config = dict(
    n_layer=14,
    d_model=384,
    n_head=6,
    n_kv_head=1,
    head_dim=64,
    d_mlp=512,
    vocab_size=32768,
    activation='swiglu',
    norm='rmsnorm',
    norm_place='pre',
    norm_eps=1e-06,
    positions='rope',
    rope_base=1000000.0,
    rope_fraction=1.0,
    qk_norm=False,
    attn_scale=0.125,
    bias='none',
    tie_embeddings=False,
    parallel_block=False,
    init='uniform',
    init_std_qkv=0.0245,
    init_std_o=0.00463,
    init_std_up=0.0245,
    init_std_down=0.00463,
    init_out_by_depth=True,
    optimizer='cautious_adamw',
    lr=0.001,
    lr_mult_up=1.23,
    beta1=0.95,
    beta2=0.98,
    lr_head=0.00458,
    grad_clip=1.0,
    warmup_steps=342,
    schedule='wsd',
    decay_fraction=0.765,
    decay_shape='linear',
    final_lr_fraction=0.0,
    batch_tokens=[32768, 65536, 98304],
    seq_len=1024,
    doc_mask=False,
    train_tokens=776800000,
    steps=13375,
    dataset='wikipedia_en',
)
Each number is 128 + 32 x the weight over its row's rms, rounded and kept within 0 to 255. Layers, rows and columns count from 0. Numbers have three digits each. The size before them is the row's rms in percent of the matrix's.

# o: layer 9 attention output (transposed), 384x384, rms 0.113, rows 11-29,75-93,138-157,202-221,266-285,330-349, columns 0-95
# v: layer 9 attention value, 64x384, rms 0.125, rows 11-30, columns 0-95
o138 098:103110103107155140168085140162117102130169127122146089165131084171120171129163158115157093152161072074114191132140130113143110165089176126177135105122112078115123096151094188113161116189098133130092113103075169134062104114138133126088142185146095147180149149129173139127161116101093165086
o202 080:083145073152088151106092125145164135115152157106126099178125116112139125155186138143185127154154125084071132081134178064178097136143223070185138109187125164125109147139120147172187139146117135150167135134081109058078078142113121092090153162173174131159131191136181144125151087109135158159
o266 099:087141098087134176152113129112124074110157132109118121199133084186108146118131151152164120125080061067089186136091129104137089151092194108150132150130118142074130107149111132154165119212075114203119156161058158134046136112126093156099138159117117151154121128145181139116150058128065156116
o330 123:126102111082141133163089174181123119157163118077152088181104109125140201114174155082153123098174040099081140138177132117102081173089201142152094134121104081126133104137130200153183107167085190145139122105062119122064133123177103139095112152171114114165130171127156134098175118157126168122
v11 102:141111133115160099127125115106145047135109145178099058148178158172096164111092124110116138098097126130125111091209111160172112126090112109119089177164065090152137101140126138124070145074079107208153066188118099137121152123088122093172129174135113071111107154156137075126103111085123094100
o11 113:132175144121161136152120115136132186154134106154123138100122144148109101129121074133144119109125089138179174121158135128139185115067052255114137070146139137116152151135091157105172112102085072094134085130127144141167127122128144124074105128175134091117177052139124109121131114143105158095
o75 070:130073139114190122060172168114144112139108123135156106139088149162188125036059095148166153141125093168140187167179181125149116153107101132110124142139130121085178173162134156103092061114120138089143138183171123172111123121128127114188163169144149118113123143152111113157129120140082145130
o139 099:136157159128174140129102143101100152111121070146087151151098117162104119123137076120151104110118100143129131148169102122157151147113108204120175111124098124126151122115061161069178111113086075070106082149086164150145182116110189150068121117145123115132154095140173120118153101111088161095
o203 080:086131154134177127042174114150120183152109090133123154112089089111147118135087095064162137083122127141115194076178073102138134134126049170121121143140075110080152111147116150101070128146118105109129101163175137143160113136116192176103068120142175103138185139142135145137116117092067102139
o267 109:131140146145186129110151127100121148111124116162102142102078124140085115136097075090155137087134124153114144145193065111148136143068086198120122130137084118111128106104085154130143143149119079131120109180104146133182160132062242126071125114140157139123179115124174129120133088085054101112
o331 122:119165132100117146142108126130150167178157074145110151118116157148093134150105100146127117144112085130142163116159098147117201127103089254123154108140097086129135119114102178149157097148103105103176086161114125143220075142125160119063101068185104096113180075124111115164104098137111143064
v12 100:094068165093120162144124157120109202094152098142183132176132133178125099164145131105129121195132147105111166143142169134093125126080135113163145125094127108081122152129117146148141135118108095142161137126075132179081111107082128190165109128093158094178155208178134106032112150115111119107
o12 101:078073143117063150148136090160156070107143183104092129060181193110139151070121173124128085129150091188144161101118125155100071099093094187139106121125102171172143125197166165115129165108103125110119101140143084178173148139117157122162127151104084124120091127118148148145095120101152115132
o76 071:080104094103092123095156149163158116160114097150163147123096158147136067078100083120148141147129121131129141201174160115125098071128156185103092078183096089101161136156112129210158096103143111137162126133123064161096048125143139131125134126149224121129125084104168105071187119085139097149
o140 094:135069163060091154132119125198131103105154183116071146071161196092164150119169153100118118113154151237111190133113124112117090083094133175152121146153106146175157134172186121100145135124094144075112079153142074177111146143145134097159140185105061149087085138113159149156046125153195120124
o204 074:114119076057185138082149089170156121155159203156072140097178112145134109156174122068161150078134144129138183169165104083122096129119225193136144094096116130128151138149180118168118134098112153103110144137086064101100112160144123122094145154108157140153150186087157164086114155128105114100
o268 074:148055161100149143079128101150106130147167198117081157093125150132159124101156117075144124115114102200145218143123114117119059143115149206143095197125129207116163146138153090108119177129113128136145103196099098169094116146133170127163148187119100120130086159094138180090034155145145132103
o332 128:107086137122090155151137099122154081114141195096114126062166175147114124091125153150127130141147088197133197101119123180127095115108086200131141087114096159160145082179166140109131152116086114100143109154157081216172104122110139078163115118143077149087088138080134105196092146135153109113
v13 101:067092138127142091146114160079099183166148146179168150158148135143129180148180140076106145188124161137134095161124163076133154100099144158083143132108211179115133141166130148120128149155091122149123109140115122179182080134087123112130097136164111184219157140096101135193137090050165084147
o13 109:136080115145042125172136138079056066156215178135181122183135125153135115154137125120159161107123113041151178170129111101104175119177128097120123191152110107160133093129127204137067115117137087097123111092110167140097146156134136152112117138135160116159037089165097156126174085166129144151
o77 069:129085129130160089112181080083172113050178147167142132145170074113133142158161118109103115158157117131137107097067118101129130126137078224140174112089103115166093131107143136161122121114132162105133097085161135084103114153090093135128171134155122139156183142118142157128094173193097080116
o141 106:125064117116091128152147144050100116173192162132208121179107117125126135133150147099139129104129096094162204184149089093123184118222139120109115171164121103154128108135131193088092139097112093050129152133128128128075145129132155097094136150143122137154084103160071168124153127128158182103
o205 081:076115147163141123137191134089153152118199166130210082177126079105175150152127162122112132126103136145159182149124121107140173121155090160061103154141166091101159126145170169177069118150124166038163095146052146068135175085101109111158159109167084129159138126168107136181077120166161125120
o269 104:112072126135139113172219133076122088172213173155194132182104142125171142126162128079114137106114085067133204212113090093152218088208150121079127165141152124116135101171154221147087123087103094053143116120124163127107128109126131076107101148136137121150090098126041105145105092146172134090
o333 128:148052104136064119173146141057056125187197168118170100193107099167113105129110130149126162105119109075184189181121089102117188131181111130120120172151082107147129106103135202105083107111146087075132116106109149138071123152114174145137114115129140131134065088134102150143145070160097133145
v14 097:197105143156101139090103179091136157119146136090120143117172161122132090132133113082115157118153138075080104098114129148104107110072134169143097126155137098093123191137116103129121103090121079191133204153123152124093116115123140142059105164127151102190071115137103144104139149124127125113
o14 105:131124088123144149136086162152071135142161173076106136123109126129137115097146148135100161126119064133116171129100176082148083173087189133095152134112111163080126165125160066103136115116105140065151138121131132133066065167199136177108134159172164128131105130117120154136138101119140110148
o78 069:094099105113142127067159098111144182105124146114104099087170120120144141115110071149155103107152141134113125104129167144099162146127109120153195158102193088147180116116124112018125163116133132201082084109110185143150218128129117077084155095122037163108185162168138186110128146097123151106
o142 098:113134081128167140117128156189094165162150187073091170122102110129157083091148126145092193117129086189116146106082145101157079133084173166092097118130103172136066169152130064096138131135103097048139122116087114133091092145178147211108141177153133117129145113106119122155165074138063094142
o206 080:065132129056155086078118121148185137114136167125165104088139100152159094110114132151133172127154134145123210094136131164115156126106139158130141125121137098140157131157121058047127100145127133092151139108054142137199209150078162136126104092131148146170196183094189163104121138143054041162
o270 082:108092056102163138124119147120132159141138197096108126084137139119130121098099131130081184120150078133130174063114151160117056154078155159103097144163059171132130117124185071106134129138172129117131138142071102157130093168153168181132113142144138120139142145085154160134160083133052118140
o334 125:131105071151138115128093156164112112163150186128084140095101120120122127118141129095114120137142054124091161133087174087139089198090175154121130148131078182113102170116139084134122125084157150089139133103088124106053097186180146191123128170133153120145103142098123151112186088117134108113
v15 100:161119156112162089118114182145140101089123116129111059121108145130153099109138107129156131149136166164176173122080113078174119141129104183119102122099069135156176184131105148116135172135111144092058149110159100083213094107112114131087138100086210133123128167140109141132160126098141082136
o15 106:129129095093096099076134135147125125091102127116129136123114124115111169159153141169148137112173188128089094128132101155117086167141179178144155167122096145154167082060062104164155173087132109140177102109056154156182110112104125092111127138084119106123084097164104160133087101131148082095
o79 073:155107086159148136144174110103156111116148118158171092110144108191119128159126156067124071130144139139138116161108166080117116092093123118102149116179108100102150140156111156162135132121052152154113109112156065125103064109063142128160153058070189132144114061114098129148169154120159080131
o143 097:163133142064101140131098132122149132104110167122115174120106112144142131156134192191166164163153179101110158110111123128122092144144108163201126129137113173109134114108089075176153158109144096127171097091103111205138139102145104117137110131064087117113133133120123162147077068191127079072
o207 085:176138038148146126132053084120145099104142159158105162106156141126051142117155192092170147219116101121136108100095164095176151155166186157134129096145151163116135133101121082165128106081116131115097111140092062169089115122122118122108122095115106207087133110079112180147128089144127112086
o271 101:131141105101053143124128145145179089101128112111117113083128117111111149127138141155163119147155135115146156103109123112127102151193145163162125146132104210110107125106113043161134172070188028090162117094099132164105176114145110083119167109095119120092118120121136155139087067152137094099
o335 116:124111086107126107083142137154112121110103128108113145129109115117119166140141137168145136103151199120104113142155135135092094189129159151159110167140131171147148101078063100164170174093166101153177083107058122159169119104132130101131115119112128087131081073152116140112107110178110103121
v16 095:102108152039129115113139084120114126170072103121136179065075130141111181103126146095096130089134105095115117167124067156117136144116141077157193150091150117098108040133155118134128109101148182131081109139140157119117128167059114145201098135148137156079078135147102124095113113151081135081
o16 113:188080136094177097055177096169104130096171182129125140230124121129152093122120180163154153156129098180050122104152156103126112106111108186110141163133090110107079116099145173154174105115113063134076116080161125155131098195168133149139131165140142183071175065111193137149144119112195072134
o80 067:086110118088053165123198131124163147167122115143078153146112160132085151108084093115129140148149131138106104118165070116102121071166106135132169121126077135137136121109141135185164153139121145127118133081125104138140149158089150125145143112173141124095128072102109142052165155100131178122
o144 103:168091131122139115084138068186096127119159170125106135255168114131146110111139212104215120136149179202141141112156149119157113076083100150115114104180087122122080102096139165132162056121167070166061134075151108134115108135146129095111087149149115142111169070106203130153124116140171099128
o208 077:120152116067126162080184121155114103145153112124131136226118082136122111057069167115205181156190179207108130136158150111114135076149140183119096119106084111161115109126117110202161168105123074156141112147137099127146095101126105094167134135120075156135112124092161059077100153083194148147
o272 089:143111144095162096081170081143047108109133164112154140255127102147095128099116210118163122152152158180157137121097089106176128143107111158073117088103100143128077091102157162117173127143145042175062133088161106120100121119114108111132089163098108175084154066132184124149106142123186113130
o336 126:196067147129155113056164099161074124074180202075109112255131088169156099132108170155140111166134104142051131093148159105158109118107056185137152135119059107161063131085136145107194094133118058103094124061141132144137129181148130154151106170150131172071149079119187161147138114148213099113
v17 099:083122185155150200122105124125110105148116149113147128085134147123164124130159159141161138188128095087146152216053162090178088126068147136132098180124127078119104101116099094115180108164128090121162087169138130138079142110170155102135131142113126127068150092170089206128182158142122109148
o17 113:189130125167129105118106177102123152200124202150188116149131122078102087118065152136092188100148109216168150167125096131078146092166130105135155134162132060172140148105167124103171107065053126136148175147134104085054074155117115116114152044109151116116146149107149142094103043118133113121
o81 064:080154126173213189139151095164117080120150071145160117131129146121153145110134111106166134139133113087116122128148171116126090171078110184111105136153128073091176121152083128146113133159146120151153052102083110094141144143106171110165202160166150101093146148151133129157113156128080151148
o145 108:151148120142150099122102167123164121184111225124192103182128165091093106151094133137093160077174096216199179175147099169078164048150105094153165175164090084180160142119164125159147124100094110119160133108138119138045123147136104092113149082131150126122136145159168140135124047152149136156
o209 083:117130111144142120084126106132170102145156222132212105117173137130102130142107154148127139154128073179175193099119159158129138078123092135137162185139146099119179133134167089098073083190113129075167145088139124115084158132155117091106170116155142085170081176181157169181121106133095149161
o273 118:177150161148114133101096111127138147152095210128197138168139150105110103149110147148135140116168045181172185177143108131135147070158129139173167177169072162177137125107175110135157098123090071102166127118142107103018137145139103118086157065164130111101074163158160177142134082133144130145
o337 134:191115137159128103136119160092103120182150210156191115113126150064114102107081148107118186093159117189141129130153102130085142074173145127119126125144143105164134178115172128126171099081084094149129154148120132082039121134108087109126131062109148118163125155112123173085095040132123102117
v18 094:143106062161127047128135094181132160092141172159125103153093126124120145136103117115111094121145104119171163128132095154141173151140118088089178084128109211159133105134097145114051112155157127153103175090160155167183115063179148107128114179143102164135167175130117140136131131108141131164
o18 107:117114160134123165186142141108175079058157112123105118145176166127104147123119090114107174118128116171133125113128112080102135107126095109146165117126106119122096140152139140063134130141064120143071112083142137130141164152112152106072135094113117124118201137122193116128119163148135110111
o82 068:174166148094066146165121125157069139172073152116129128152156152149101096201171171118158102111099176129121178154091107158122147172115121074138146166145154154090061143111115151095105115103050132146106192148136121070081143198123119125113098124128070171122150161112055144110114089064127101072
o146 089:111105139168125134142153139144149047104203094144147107149176203123082171161130132133125139093108098167099108121137108081163146130115132059153146118142084094107143134122147151127130101102076145138104132078166174157093114155098173052069121086121138148159179152186210100126117149109176096127
o210 071:201131159146095144144146091101126139156132107130161138180141184101104133133117168136165114126090101126097088165081135115080136165104114121117136117142095155171097131088133134143129105083067129166108139179164048108135111179099180083105152139133121208103139126147161093084126115063128119109
o274 075:125084118153127096158137161090153091144208149145128132211160123124123135135132169120105140134149110192121087138149118111127155165099122115136109108121079086155105110149146176148094092106111194142153106052148157148126091191134186066069075104112094138176189131194211098127142191079173112114
o338 118:125108153147145149191161146108137098087150120105108088133165168132121135122137122113153150127104122186121151085132098090112143083137092102137160124121085084130122128150136128076128134109054137169107110092153178153128141164117152112102131096122134131099211132138195143157095146147158123125
v19 105:172107130113175082175100154102101164130132161142102117194117137159139112113174152064160123102108158136125096116096182176063161143112152167126159104104095080123128184123162151114124166156123090129152153092144139133207085113089142141109162134181097151124134159081097151122069075166128154206
o19 122:160156123121127136137118144125138072162202109104130096102100160074159083107197156126178154085099177094098160124150116058240120150062132061062116132125157076051131124107094085176079116144147109078135102183094157138120138077162115131077135110117130134159104112099129121113138109133045165114
o83 073:141119120137150088116069161144157147126129102148172158211139104165138164121140141158118147085134141105145142141140189186081182188152202166121144171112135103172221159168147133044100141120128099120152146155136182110119138163150139133125098119122137107122131160132130145143134111159107131138
o147 116:134104136080141138140110119131155076134170145116162100122100166085140090125140180137158154127122183083073188135116131068216085163067130101041114133135132115105109123112133096110132135148139104108101121158088126128156146089119129140037132153106129099144148084118137127146098109130027162099
o211 085:116177142158158136123093102142184123179150110171130116232121103131207161139106159143109171097098210099104194166101134167179126167057136105061136175134124105127178105072148134121099133145149118119121128132093162152157167131086182143121115132162151126117209159173120148118138067071095130100
o275 104:165136096082147126116110096153139063163177123156155098186103140126152108124158157128161176141128184086100203130082154083193101159049171137046128154127159084135111091087137080102088152191144130128118119140096174141154119083101150150077115116141115126154194063128142138114108077080058113087
o339 129:179152144127096143136100151137154071173195107139112133101080142058144068126183161117182148105120195078112177106147116045249109142073124068054092133132164091107126133132106103147087132139136141074132122167091163137131148088145142155105126154115140146140141106121146134074108086113067160084
v20 099:089187107145164116110099136130148072125111190096133096158153167114104144114137146101126133151111128165101111047091092128155135162182152114121134118128120095145139206126100140097155142184142156081161148142133142203162144117127119093114183110142117113148135184187150159086101144132141176100
o20 112:146137106143199099151163132126110196088193058140133115133092113125122189131099139169114117111123092172143106164128161150162097158147182188147125125140123097108086134135113170112179101121083100090100152185165110080132113126154132101137086089098144149140106135161138111103103072126133127052
o84 069:078223150135145086142089148057136119077111153161121130123155106146077084142150131191147137134114123090104088103138137131090175120125092135133129130045124069099155131128092122094118163198124111096100145163140147140129162149218065129096121165163071180137090135113134126143091147131094111137
o148 106:141122098167117132175107142125141201120157086142119140173075141127124160157115145159179114153130058136110123145137186129162135152099186140141148166143122106108129099158083168143135096166097159091120144148105107080165150145133119151154092101074141128096119133162145191108128037121109101074
o212 085:083178087169141116130126128097051196103116105125167137135138133096081124178090114150089105098117087130151108107104186131145158130091059096149096185106139080105177085198082116074128134169101136102139183176157141124145123150172086112154120133118119127081081146119138166105150150080092123144
o276 102:118138068152125137176119112143083207102117112075131156173094140088112171142114156138147120142138076113112118096150181139161140148126137127179128143129167104120112095144080137109121114168070137081160157113097111105184157122146114120118115107077120140094052148129120188149150047135122107108
o340 130:128135089156166127190132132155086199102173080133090118121077126147139183106162162144133098124134108147139114138126169163130106139126194184143132150130141089126085122126128167119179114106080087087110151185105133074119109092180122149151067079097149137153124140131134141122090074146136123073
v21 101:145076125183128157058123117086097087089124152167131073108144108138123155144101167161121127087105136158150157104124153109167136110117152182164174137145084135120151171132162123112127191130107072151154110141164189142147122163146089114138147193140165136115086079137132151106123126081175102130
o21 106:139153069187125151113146105140114138120119171155150126183084095092146170104154127122182153126178231100092152141126110162189189109167154129081100186106193090112106122128095191129100165155131142128134099121111226098127109150113131087076132050099102134237155118138135158129102085148130156123
o85 072:122073147080066113102195088105086095133119182096110114122085133119139139138153094103135112145147149122141195099127081111111027129138114122155154127135135176122070093132102142148106148126106172179130093121112165120150102186112144109117159143168237128103151104154069085058153069080138157125
o149 100:155141088177140140177198128142145158163113179152147125164072096114136115098138096115163167130141180107077175130173100125186202107132130125071124179100172123113123151118095156086082144130108112145154122142098185090156112153098129079086116091128106097208138149123101154164104078177143164118
o213 087:202042177087081132152167132131138123145102171122078134141067154150140113135086112081144139161143155113087179189171074087171143142111146101107152139101168146144086119153111151070097194172136068104146132118118172121132129174073138127093103163137168122127150087108086090145150050164126098044
o277 103:164116163168123134187186159138178154144111160191069119163040079089141106112143172126151156124137207100090167155189085106184178139138135138125147176129169129108121121154128172125103162154134092088170124121102167121145116150112117111117125150114105112166127132133101109156092074179153144053
o341 118:131133107162145153104154107129148144098098183176147123163105109081134158126180143100198189091148238105081139123146136139176217112147139118099095199090194100096129125147091141113081163125109156126109111117124201083133143168132123103106139065111115121226180135150120153137151093177141159100
v22 096:139153116108115063115072219144138186113126170136152094124114096139150083116170102181153152122179162144148089129206110144104087114157154131102077145135068142081093089106155123137078077171162105138096116107134141045117153132098115093136129121104127195180107079130102115174034150120151204169
o22 111:140157155114108149167141076135155082161060128076146132083118095155041123129107137118123099106119092144124154130095116149126156128118104137162065113153056115185116145167080097075132142136126146124114113161072129128177161084075155128145121100120117077115140075093128121076155109097133115101
o86 073:123162141111138114165045145155163159149134154155165156107137105180102122139129105161092152103109145133122076170193144119147155170127170126112113138062097083126173113148198156055108101097124114087118162182135104097095169125152130132126051113124038139187132163138154076164086107143104110162
o150 092:123130148104131148118140078109142072173094141068149123099135135178063140134113192097154086122081071137105148171063122126127182149144107126120110163118044115161123137154109098125190162118148164141111091163085152152131134090094138170155116104088177096111145093138172172080137114129120152112
o214 065:100117111145146122117134116083152132133138153119140119116158104149069193119171105157091164086166117057064046115107121102156177123155194136149168130019138085145133130144113161030154068083152155125109145146157141120121098084136160156138156136163127118118108157140168192143084155199078121156
o278 062:143150142097137096132122094121080096208106181032159112124126169173065154101144160129162134111156113115113109161084124121131213168126112131118092119128074143154089150151106097106169174078153154138116102151111106154105150126134178144198097104108175066114134072146162158097128120086099141150
o342 127:123141140122135150179162076103123068171067124068174163087102127148039134113126132097159122101116092161104170119079108150129122128127138129128096095137059098170135136183083137097121191168111139149121122172073111147163144093087152126140117096105143082122137092117137132066145097091172106122
v23 094:143143073144214124140079095168120158178123166199131184092062131147140147125164117095142150082118139176123167094050153087112125076120097085069183122155067144116120077135099155120128096130139107139130149155148148104114166131120157109135160108130150148129170118069097142130111160100165123168
o23 110:105059194139088142148098096183175159180110184099094164169139107175095118136104176122150095075180116148043125137191172092139095114135121094125115108157189189105148100170063124136058158144082154121132164114134121188130137177083125159081135102121150121153186121141100131139197088097084137101
o87 064:110202187141136208166148133158158141141106116189171103131190093093147112169134185078137130157174190076174106135137126109089103095030154087101109124133114064128084133138042179107116143131131150113172142140141105146147134137126104108130081119146215172160143141123101166112101120111143143132
o151 099:134095201109065141122122077139150105180109165054086160172156127140117128136135159116200097078184123159076091126183123093159135132104109121143103069177173160080103138174076107146078112176015166165143136137137148196104130128106125180114109151069134104182167119167114094146171069100093134109
o215 082:105200139121114144096084129107110079170119156101170136177146112156107123135105186106201146138194140072118075156137169075170147116184186065106119113126146071093166127115087179095154115177048137145126126176214114181090109155162087103129087168094106109198110148172195103112121104004113154119
o279 097:135154176127051143110092098126116091162124167097117169185176122185132091149138160110207106118141145153101058143143126086165130142129163161096107081170159137095087151146078105128096092168036151187128144113200151169075118140097114179107131095103097067153157092184113092100162108053126151128
o343 138:100110159150084128134132116185167148214128165038086149159142123155091113105086152148140084080147118146065114105163137117161112108127101104142124112143172170140122140165063114138076163156063120182129140114143140180121128153131146162091134153132153125142195099141098107144165065084105124087
v24 104:171176133151083119138121145161097136123095098116122130179134151095125083060106125154148119132112136120138123113077119089184109097096148166101082054129154095199149158136118152138094160168070112115081204091101178113097114133109144125078135108115079063091121135143106179142218102141116133106
o24 113:145112063044124149129151156087074110179110098128192112075169143110116127137119069202092160095135177107138135116147110112180103096135124149137128190106151139121135155153118063106147146138113160125080124092099124054185085134135100185108171087122145092096137128115120143121147187167139119080
o88 065:168131139190099124175051087122121133131103139140101158128138116176100087180096143140136112168103147153154113158157030153134175098089069135088154093118097131112116123174182147191139126182074119129134172150173091089005125087073122108092115125084135150110156098109057132160147146122148141131
o152 106:148107117025092134130099152110134138156115118138165128081147136114140135153091117175129148096126190083120202156147154122145092091147098131154169159137114127104157167176161115120143161179108148105105145074115113083179080100123115212163179099123140129108144170114151154126110115167135124065
o216 089:124139116142140141134066111032227125140105157138122152098116141107098144154133092106129161150111116122157183147183127180183103132103119136113142139119137136149142141164163143186086179194130128147155120111146106176024114065108127183155120090177105106101133124093077181134084097093113120099
o280 111:129120132049183140104079106128196128155098095130175140007148148120115102150146086158155186102092134082105211158190156135182079102151152134131193185189078106111131166149138083167131160200124177125145148068147133097107095094132101232157138120139124108113112137129126195107093078123131109076
o344 124:145103094022121160133147123104089096173102075118178109057146142131111122142090102228092168088116148113162172124123118143181115097135125145143131146152130154106129128169142094089136126155099131098108121116093113101206079088118102158120166076131127092119138142095129125149138143181106137069
v25 099:149119127098116132136075198135120147082107089096104129113184125151177173095083136161128114062114131144106119146133119099187155132145151096134027152125148196165173130143144140126180076159119110122111182135164146143187164167153147156126136128141123118168129119188147168123169079124070148140
o25 110:172129151113076116097220144144107138147217083092134098128175103070153171169116092177135159139151149075090057157124121139132131112088187183025106152120119134121130120162111183142123114144172100162159124077143173123106066188138206113128150100082103142099091119164139084105105197095129121122
o89 074:184125098146123098077184150121164140161117094097121202092113117079175121081047164106140093082122149142136220100113136108163109072157054094116132127164145146071153126143139081162133136142092071185151065126153106157132178154169152114153181159088139134080090093137129109130182102127111150094
o153 096:153100091110080125147131134126142114116188113126102130124188117129136161152105139132169148180128181085107088137116140177114110128117115172048172099148148119130141078165083157087100115190112076132145129065190152112138069128109168150139111082135121139086098138077121080148141183116138133119
o217 078:182149106135098110111101108160147176123142125150157116086173075164188132149090157082200129138125148096188231144081137131131140127095092117113186075143148126141214133167121087149073109143148121132121116058147092121156143118089200093115153110106109134102101174096125132108114128109133150178
o281 091:162117084076071095134124109098089172113204165113117141141166131078123148148135130158182170143137179115126088116105135162120113109103161170061110096178150104126145122195074122134099087175130140170122147043166144102130066183152215139115135066102081114113095162117126100137176190047126128126
o345 124:169117184129070132109184147138113144106192107125129114143170106061145177150150116168141143143158150066079068129162100144103137117094180179025089144137119147124152090159108168124133120158206131140178122078145146131121089166138189130130116069095123154113083120133157078078120226089128147114
v26 100:108129100170144198112158162116147118139207128122152147098184154169115113126146111143151133171128181094116181082051164071122119114103140098174134158092124128106123061126195113119103065075106095156088132148095140138163101095095137107142140141080124156156127107173122152103147155128074194053
o26 107:095139138124102121120124112161081090126092137137172099110109196128144162150170145165122125084106075071100125096131138109185098116145098099111159174087030142122106146111149090127120127233200168114111156119137104141077113174101087125152168162147138048119147138172117168127126127159144114090
o90 073:089136061134131109102086136132149170180190116086129093150117116091137134095149148109103173098141113123156142095119179099131106168181099186132078142083124111128197135140135092128100142135150076105152114152129228149111139065177096167123148164085114147136133184169121168098116118140134186113
o154 108:122169149160061137113130139142094104156099180168147127074119174135165127133157104168113160076113088072101126122116149161146072107126073116110158126105041145163109131087143080112123145180139149133150134100139113178076137195071087145097136144169092044116190152178112133164096144175167128119
o218 085:180168147136133137091139154135127146158121195150152163121124124155195128137143094117109161083131113059086137123140154136158096135151153163113148163136110128124156146048127122175117143130111169097167160127102126151068134168118127087105153140100113065138139205161126193116132127123143104112
o282 099:142168161125100118126145157126109126177062215158155153109140151133176120143165071158160155104096072083102134093099139128147053110135112160138161170172085152163082150065116052121125149112120175196155161109107111182057126198087090128132145115141097014116180168181166176128137134143105138083
o346 136:110134157103112118123123136132091124119093170164151077131114203167125146170151129155157127089095046098108135079147140126124055113139083138118154126142025143108087154114170065109122142159157162118113175106157092157081152170079071130164124156177139051109137139148128138136141127163129103091
v27 101:109117143125216141089093080147108086166123165132120135113129087151132064102146141118130151163077114145133158130105144124144184072158126102112077091165154157186099134163124167144118175113172197107143083071083065097137151134132134114059059115115127128152121170171136117138149125119124125167
o27 119:165087090116143147140127093125176084114037161141141187147140118106160171135108059138137142054144094136102135167126165114123164185207143137170158096184165070095145127084111120170121139110149099134102150108190121096134168109087127116106107173107151098154156189082112092097180179161083136094
o91 063:143089167056112164091147164088129177103083153131108190115105202145164088135147162107147123135146170099168158150099084112122128111114116101099121171171099128085095117099114159174115110177175161137140124070179070174106189107144186221117062169115153108157089108141182051136137165141094146167
o155 110:143041067086134134163144079117190050112020129151150168191126135105165177128105063163167164051131088146102103176107136134141172155192110162193162112174192078089156130101123141207103110080130085115131130087253121093150117117126120110135119176112140093143123156095079109090178155191083119107
o219 086:138114165110150142122100111159135127149076162154133157153134138090149138113130129139161104122110111185146137152071075153168135096207130113116151118227185137091122155114189168152088110085173119161123102145225136119095141102177105193082165158074123084161117088132146127156159116095090118139
o283 111:125069118120124110128130128144225096107052149125154138163123127106162148113136082152142143106152071130111109145110152107115144183186134135138169105159157107103132136130148128214121096108156131136153129055255124066077160122141083137118118161114126082153108144105085136096168116153073131111
o347 134:158145071113134152172149094147168080112039136135126159123121120107170158138070055139132157079168112153077077173140122143145144136169111147146155084170138106123136163098118145139104113078159121145125149106237130101142136091089084105112130175090136069116150165081083119091171195153063096091
v28 106:112142116106150188092122093126104143171099126122133140096141083109140170103123112128128092186153130177151091070190130169092102160138133101134139127152147188161144083112186154149162102139104153157161151105144109126124153097177156193102184117175146105123156202087159141178187150127156086168
o28 108:130095098124096122166136127114209198127148142118125164125133089135114097106108090138164094145140103179154143068122125127099097125135090150056105194078079080113134089169144152156115177064149161145139144116178157133166121118110135146116133120103143148105126127094135089148125193102178136100
o92 070:146146169100165140109154114109113092072150101138146161083155139113144106106178150163075102146194193110154081143159131147092108141153253106169150092164124110169069133106104157192133139135161175135161126130109049122136144138121103099084141140140173106127111108145189153131167101138106105176
o156 106:160123120145098134190095139073199181128118104134113130146145135138101137112090089155142119125121144177119090063135143135109103156101090114047128178068106050090137117153112184117137161120106170118136152130179107140157087133137123127122114121070099147125141158138150108131134154111143142085
o220 090:122116073101116108159111084109128172096192069124173090097139109137130129106199172198170136146174143149129025129131116135116083188142174105115105041111110106115086161083144152177160158143121219157104148133162092134164154138172095112106097122076117136174160115177207134174152169093129097122
o284 103:163132069129070124147093105129149201152133044110148136080162123088128163129114119154128141141154136148077072078124146145102139135094112086040098149090126077121127128133094199144136150088091213119100169082201106080178115152160125121126152119123149154157119131146119100134142233088188112111
o348 134:138115110105078137191142135109195208137137126121158170116106133176115105101060109150157124133134121188162144092109138134121112110116108151069121168058072083103119087151125159113090180072102127155149137141193160126175081102117115136128110106065134174089110101117090085168123202091164129115
v29 105:155086122071130104137132058133105148128168185152134098100121114168121122112106136120149114120127116083126105136105111164110063138100168133104075112120104147105149108121132104132154108151173119129082142062105108104128105142093153091115125117106132092118108047070152150105072089127122183133
o29 119:123078075117060125115073203132116058141153117111118132091192097150132114102116153123093163140145174117113127140118130139129170095142172178050162164150118090151101151088125097073110150097149101167168116144115163072081136126132129084094100119166126131107167178197128117171114106141222156107
o93 067:128094135117141106169112087073082101114137127103127146166134136099053131125157122116064150089121075152130085135137103134112167199172138122129163089090162132078107068112138129121167095063148077094073128130089141151094134153146122162092136095084032087146103104126165105132088170146033152157
o157 107:186081054138072125128093140159166063159109164109165119075202090130138144108111149144143141119129181127135154108139135105139173093129140144099158197170092071104113132081107098148115131080188110192141123175106144061116146143110183126118127133156126126100157153214134120137141144105202164153
o221 088:156112119073088119153085100092138084117087166069099125091125139121109168114085076126108126073129114141110197078140093156119129142171110126105198139106104147089108088101113097091106155101189072113136110162118166131097136139153152178169111074146074079066080102138112113150108131113114144113
o285 113:199069079126121112133092116145173066120097154115128114086216097154100124141077150163153177111158151130123151086169114143132146107119086145076161151183040095098137112076141104138115130070179131177126101135083114083103146121099194135138109116142147108113163156173156116153167103116168186128
o349 140:140063079099103099107064160154117055156141135124086125093196080157150113102155171109122143174163197111089141113173125106142135112122203178062143197179122081152135128090095098165125133081170120154157115142118146056059165139112117101060148119151118114146163177193133109125156096120214167135
v30 103:176126122145113103098106110132115179096149092165143125062114134076096081123136164119143112148128121065123137106114101139158120102149152170153116117078152126127150133123098174108105151158112134143091130138118119144143120175148119122149097098151136057136140093113081129139131168149087093158